Weights of a small transformer language model: no biases in attention or MLP.
Each number is 128 + 24 x the weight over its row's rms, rounded and kept within 0 to 255. Layers, rows and columns count from 0. The size above them is the row's rms in percent of the matrix's.

# layer 5 attention value, 64x64, rms 0.519, rows 31-61, columns 0-31
size [103 109  81 104  80 118  91  94 106 114  99 100  92 101  83 108 116 111 102 107  98  92 107 102  99 102 108 112 110 100  89]
[[100 137 115  97 109 114 170 131 154 176 129 117 132 128 142 109  80 145  69 129 144 144 164 133 107 159 117  95 145 100 107 120]
 [121  95 160  97 152 133 171 156 138 135 106 148 141 128 123 139 112 156 110 111 151 117 100 135 140 145 100 111 146 121 118 129]
 [133 117 125  81 142  69 157 122  94 147 139 136 116 106 109 124 141 136 122 123 110 149 120 172  88 139 114 154 157 128 160 110]
 [144 143  62 116 103 129 106 103 121 132 139 118 107  99 152 105 106  96 142 142 142 139 201 127 194 104 102 104 123 119  91 117]
 [116 139 164 112 167  98  99 139 131 156 142  88 129 143  95 142 109 128 159 101 147 132 118 150 153 129 149 124 168  94 127 152]
 [167 163 136 145 129 140 124 130  93 121 147 171 126 119 140 131 132 144 185 126 117  99 128 140 158 162 126 112 162  93 136 115]
 [109  98 125 147 121 107 162 126 160 101 159  80 112 129 138 102 122 147  95 101 128 127 135  90 131 103 111 119 169 113 145 108]
 [128 152 112  82  92 149 107 115 123  71 148 163 115 125 134 104 120 117 156 143 128 100 130 145 184 106 117 127  99 139  96 172]
 [133 114 102  96 146 158  78 142 144 120 161 135 127 138 150 118  80 152 128 166 158 111 120 109 128 138  84 111 149 127 141  78]
 [135  89 107 135 128 157 101 107  98  84 139 108 151 132  83 141 142 132 143 123 137 172  81 167 139 115 139 155 141 139 129 167]
 [142 164 107 154 142 112 173 106 126 132 101 118 126  71 135 137 175 151 138 107 136 164 163 159 101 154  90 105 154 124 155  98]
 [131 131 130 116 149 124 159 104 127 128  98 126 125 114 126 102 147 112  93 138 171 141 129  89 107 108 139 107 109 151 106 118]
 [145 117 147 159 144 149 106 150 131 109 108 160 147 108 109 172 150 114 173 185 153 145 115 106 135 120 119 143 143 119 125 136]
 [128 128 181 102 112 101 100 138 119 132 139 135 116 183 113 124 132  80 175 132 134 126 125 126 106 105 183 136 121  78  94 125]
 [106 107  76 115 142 125 176 104 147 137 114  74 136 124 151 101 145  87 112  76 103 146 153 154 146 117 123 144 107 151 113 128]
 [120  89 134 129 145  82 157 141 110 179 109 147 132 118 107 151 107  75 115 162 159  72 114  97 160 122 134 138  88 145  81 150]
 [108 160 100 119  98 161 101 116 151 176 137 106 148  94 134 144 191 149 124 114 124 132 144 129 106 104 139  93 130 147  84 136]
 [116 137 116  99 132 116 154 115 116 142 129 108 121 121 159 137 143 172 135 140 140  84 143 123 155 130 112 120 112 166 128 118]
 [142  92 142 135  66 162 129 109 118  86 139 139 123 146 142 115 129 128 142 132 122 102 130 131 139 112 187 147 105 137  93 152]
 [103 122 169 121 161 119 111 137 149 125 124 109 129 151  89 131  99 135 166 113 106 141 112 178 111 128 133 125 170  85 156 151]
 [163 144 119 121 128  90 130 129 145 135 126 153 141 147 125  92 118  83 132 124  87 124 162 133 118 102 125 151 134 134 112 114]
 [103 146 132 144  76 126 149  87  92 145 102 122 112 106 147 113 156 146  98 118  81 125 151 173 132 137 145 150  96 148 159 158]
 [120 124 147 113 149 104 110 121  96 145  95 105 144 121 157 138 148 146 139 170 117 131  88 140  63 113 132 155 126 171 179 129]
 [121 124 145 119 157  95 108 119  86 146 130 120 125 120 133 105 113 197 141 103 139  84 101 140 110 132 104 102 129 122 160  69]
 [149 127 157 137 140  93 153 146 138 148 114 133 132 140 101 167 162 123 124 143 148  99 142  59 163 135 140 160 136  96 117 144]
 [127 122 173 112 153 154 148 174 134 113 115 138 111 131 104 154  82 133 104 152 127 127  73 133  87 161 126 125 129 127 137 154]
 [127 133 137 111 113 159 180 104  93 188 115 152  93 108 122 147 122 153 120 110 129  97 125 117  84 165 147 147 109 133 118 127]
 [122 136 127 153 126 142 105 127 158 134 137 101 109 145  85 116  95  99  87 126 139 154 141 122 132 182  98 132 128 115 127  56]
 [125 101 131 148 160 127 154 126 148 166 115 106 129 112 119 177 154 113  98  91 106  99 126 139 134 185 124 135 132 130 145 103]
 [140 150 110 182 109 155 103 106 164 108 163 126 142 153 134 111  99 135 154 121 107 104 100 135  85 139 128 152 127 108 135 156]
 [107 102 180 133 127 123 107 158 117 102 137 138 106 128 123 148 137 119 124 123 103 123  85 142 111  87 150  91 120 137 140 133]]
# layer 5 attention output (transposed), 128x64, rms 0.476, rows 31-61,95-125, columns 0-31
size [ 99  93  89  92  90 101  82 110 105 103 104  70  91  98  84  92 104  91  98  99  97  92 103 101  95  96 113  97  86  86  93 109 101  92 108  91 125 105  88 110 100 104 113 107 103 105 108 103 113 104 108  96 111 107 116 107  97  96 119 120 107 107]
[[104 113 124 134 132 116  98 104  93 128  91 152 129 117  88 129 151 113 128 183 175 114 141 111 130 118 161 128 132 114 107 137]
 [100 129  93 125 137 128  88  80 121 149 131 115 143 145 113 144 100  85 196 161 113 156 112 120 110 132 114  99 161 157 109 133]
 [108 149 139  97 158 101 157  96 125 180 161 111 119 171 110 108 125 143 107 125  88 171 111 151 132 151  91  89 124 135 137 121]
 [131 174 168 114 140 130 128 118 150 158 141 161 116 181 139 132 121 163 192 140 102 120 103 169 162 156  99 126 114  91 135 103]
 [ 84 148 164 109 122 151 108 113 135 137 156 113 126 176 105 148 123  93 134  77 117 128  89 132 134 156 130 100 119 107 134 110]
 [124 103 124 115 130 115 145 119 135 138 113 135 141 107 112 106 149 118  83 125 139 108 143 113 136 107 166 109 124 113 157 135]
 [104 163 156 126 105 147  86 146 134 136  93 155 127 117  90 169 151 129 166 148 153 137 127 104 108 163 139 125 138 105  91 105]
 [145 150 135  98 136 128 142 154 140 134 104 166 151 197 146 149 107 134 198 136 110 103 126 160 138  81  93  83 136 121 113 145]
 [101 140 143 145 108 115 114  77 119 132 114 135 114 104 145 137 129 137 131 140 135 146 110 109 121 154 164  83 122 154 132 156]
 [107 156 139  94 147 116 148 129 171 165 129 151 100 153 121 144  93  97 130  83 101 134 133 143 112 135  66 143 141 130 143 124]
 [116 132  84 119 158 145 128  84 137 174 194 114  82 102 112  87 134 127  88 105  91 145 101 118 148 151  88 133 116 133 114  96]
 [161 141 131 130 102 132 127 135 141 125 148 123 115 142 152 116 155 127 159 108 127 154  56 147 146 135 125 144 138 145 111 122]
 [139 138 139 131 139 142 131 118 141 146 165 101  99 100 181 110 104 143  99  97 116 154  87 126 106 173 141 142  92 133 165 111]
 [138 135 164 135 145 138 116 156 120 110 120 144 174 178  90 136 155 123 121 147 134 113 158 140  89  94 162 139 108  91 159 137]
 [122 157 142 111 134 167  96 146 122 118 124 148 105 195 109 124 108 120 157 107 117 122 140 113 158 105 100 112 141 129  84  81]
 [119 138 135 148  95 157  93 148 139 138 123 122 134 175 151 120  76 149 123 120 153  95 101 125 121 130 162 127 109 116 130 119]
 [116 125 102  96 107 124 141 125 103 141  97 120 104 142 151 154 117  92 143 129 131 128 178 145 112  89 129 158 144 104 139 159]
 [141 118  68 144 111 162 157 128 125 128 128 102 134 183 123 143 113  91 124 132 110 125  90 119 155  84 118 110 141 161  95 170]
 [162 128 132 131 120 123 131 171 138 125  74 144 166 173 114 149 131 106 149 144 157 101 157 124 126  77 135 128 146  92  83 135]
 [ 66 145 163  85 131 123 113 109 108 143 135 125 109 167  77 148 119  76 132  81 114 136 122 122 129 125 118  79 110 118 132 104]
 [114 173 150 103 137 115 100 106 131 143 167 156 103 214 117 110 138 143 146 105 126 129 148 152 152 128  92 103 155 137 137 129]
 [139 115  78 128 134 121 149 150 138 142 100 150 133 153 102 133 122 120 117 112 129 100 143 149 152  80 100 158 151 128 124 128]
 [140 123  94 134 136 113 177 129 119  91 125 101 128 123 126 119 146 118  70 111 128 166 165  89 124  99 127 130 159 146 126 147]
 [113 109 128 116 108  93 164 106 130 139 105  94 153 106 106 140 145 105 111 142 128 136 125  90 115 109 168  78 121 115 137 165]
 [134 140 167 131  97 159  89 118 134 149 163 101 139 124 169 113 116 152  88 107 135 129  47 132  88 162 181 133 111 139 137 102]
 [144  95 136 156 121 125 119 156  86  94 110 142 152  71 154 146 140 151 129 167 171 126 127 138 111 154 154 146 139 170 128 141]
 [160  66 126 124 111  98 148  85 101 118 135  90 134 108 129  90 130 119  71 170 115 125 136 138 123 109 124 102 130 141 167 117]
 [106 109 144 135 171  82 116 168 143 177 112 148 124  73 154 104 172 137 146 136 162 113 161 128 118 132 187 134 116 107 148 118]
 [ 93 134  85 120 156 135 111 103 129 163 152  97  96  98 169  65 149 134 111 110 120 131 144 111 105 148 150 135 130 120 144  76]
 [112 118 135 171 111 108 117 113 105 125 116 146 103  86 110 136 164 108  78 129 122 138 180 113 140 128 163 129 117 137 137 134]
 [167 122 113 145 127 152 153 197 149  88 109 114 173 126 146 138 140 148 165 143 150 134 145 113 115 119 140 154 133 101 121 135]
 [127 134  74 164  84 152 140 105 140 134 137 132 135 110 119 161  86 110  98 120 105 107 110 124 137 183 100 123 130 127 118 143]
 [144 115 111 142  85 172 150 171  91  85 128 107 120 132 148 193  92 143 133 146 128 100 103 105 135 138 121 153 117 133 113 131]
 [141 115 143 128  76 130 171 161 120 138 131  86 157 139 151 139  88 106 121 133 135 140 113 117 147 107 121  88 123 126 142 141]
 [101 124 132 139 172 146 117 155 137 124 139 125 115  91 123 127 107  76 147 103  95 113 119 131 177  73 132 137 119  98 159 110]
 [124 132 140 134  99 141 178 148 124 124 139 120 133 118 128 140 148 122 115 122 158 129 143 108 158 141 194 116 107 138 128 132]
 [156 173 185  69 106 147  82 144 107 116 109 161 126 130 121  82 156  83 139 173 144 122 138 141 123 138 167  95 123 104 139 111]
 [ 87 118  89 160  66 116 135  80 101  86 125 123 129  74 135 109 106 127 121 149  97 129 126 105 146 142  92 123 138 154 111 155]
 [163 150 163 116 175 150 110 143 141 139 129 174 111 138 108  97 151 116 178 120 141 112 140 159 135  77 126 142 129 118  98 114]
 [131 127 144 112 147 147 107 160  97 135 140 102 151 133 101 140 133  84 129 124 122 143 142  85 182  75 199 134 149 126 120 142]
 [122  98 171 100 113 120 106 182  91 130 158 135 104 128 128 120 177  97 136 124 183 109 170  95 143 121 141 161 146 118 148 136]
 [105  81 112 147  94 163 122 154 136 114 130 111 138  92 124 150  88 102 106 120 144 116 108 143 132 106 129  87 114 136  89 107]
 [ 80  95 121 191 147 139 128 134 160  69 119 109 128  96 145 157  76 153 113 117 122 115 136 132 126 101 118 118 114 147 117 136]
 [135 110 189 110 184 145 102 181 118 110 119 121 128 148 143 143 121 104 129 137 140 144 135 154 114  74 168 130 145 109 130 125]
 [162 157 176 116 151 137 131 115 177 129  96 139 135 156 165  94 123 158 103 135 110 133 156 145  83 123 151 112 107 126 178 151]
 [104 107  75 191 109 137 133 112 140 132 142 114 122 111 145 118 115 163 124 105 128 115 125 114 139 138 109 115 107 150 105 117]
 [156 158 123 148 109 167 139 156 108 124 122  96 127 116 141 125 119 156 156 111 141 120 136 115 139 144 144 104  67  94 121 162]
 [117 113 111 175 148 137 102 118 105 104 186 145 161  84 127 136 155 126 111 125 146 118 120 140  85 130 118 145 105 135 138 115]
 [166 139  82 153  92 165 149 116 100 150 171  88 122 108  89 126 111 100 107 108 152 126  91 114 161 142 120 127 124 127  98 120]
 [139 145 154 128 143 130 116  68 126 120 114 177 138 121 131  90 146 136 137 151 117 100 133 142 105 151  78 137 133  90 127 114]
 [112 146 154 117  95  97 169 140 130 149 121 120 126 170 105 134 159 119 108 138 141 164 148 104 133 136 167 108 100 130 115 125]
 [114 103 153  95 135  86 119 179 172 117 144 152 160 122 158 140 120 142 167 150 109 147 112 125 145  83 159 110 149 100 177 154]
 [106 140 102 170  86 120 149  72 118 111 129 156 146 104 120 127 117 136 106 133 116 113 112 162 130 186  68 114 127 127 120 107]
 [165 159 127 132 104 112 160  83 142 156 131  92 147 160  99 131 109 145  74 107 149 174 109 105 119 151 118 125 163 109 131 132]
 [128 162 131 129  86 109 132  75 118 120  91 113 149 137 111 112 115 112 104 147 118 138 145  87 131 129 134  94  97 137 124 134]
 [131 114 139 120 125 159 137 171 115  93 105 111 134  97 174 105  64 141 123 144 113 105 111 160 122  82 147 129 126 151 123 167]
 [125 137 141 112 131 129 142 159  98 162 115 120  89 179  96 153 166 157 143 145 148 147 136 120 112 168 130 152 127 141  81 121]
 [192 139 137 129 112 165 119 151 142 131 148  94 126 141 147 128 108 124 116 127 131 101 120 152 106 149 102 148  87 125 162 104]
 [ 91  84 106 160 136  99 121 128 169 146  91 170 129 157 150 151  87 133 162 110 102 100 138 156 134 121 103 150 145 112 149 112]
 [138  76  99 162  89 138 153 128 143  95 124 125 162 123 180 157  94 158 143 114 128  76  93 173 137 126 112 144 132 125 156 104]
 [133 173 146  95 138  98  88 111 152 122 151 157 154 163  96 110 207 102 136 131 114 157 156 134 104 165 129 117 130 125 109 148]
 [153 122 130 127 120  89 164  65 152 144 132 126 115 141 128 131 158 168 137 128 149 147 109 137 115 179 111 161 157 136 137 100]]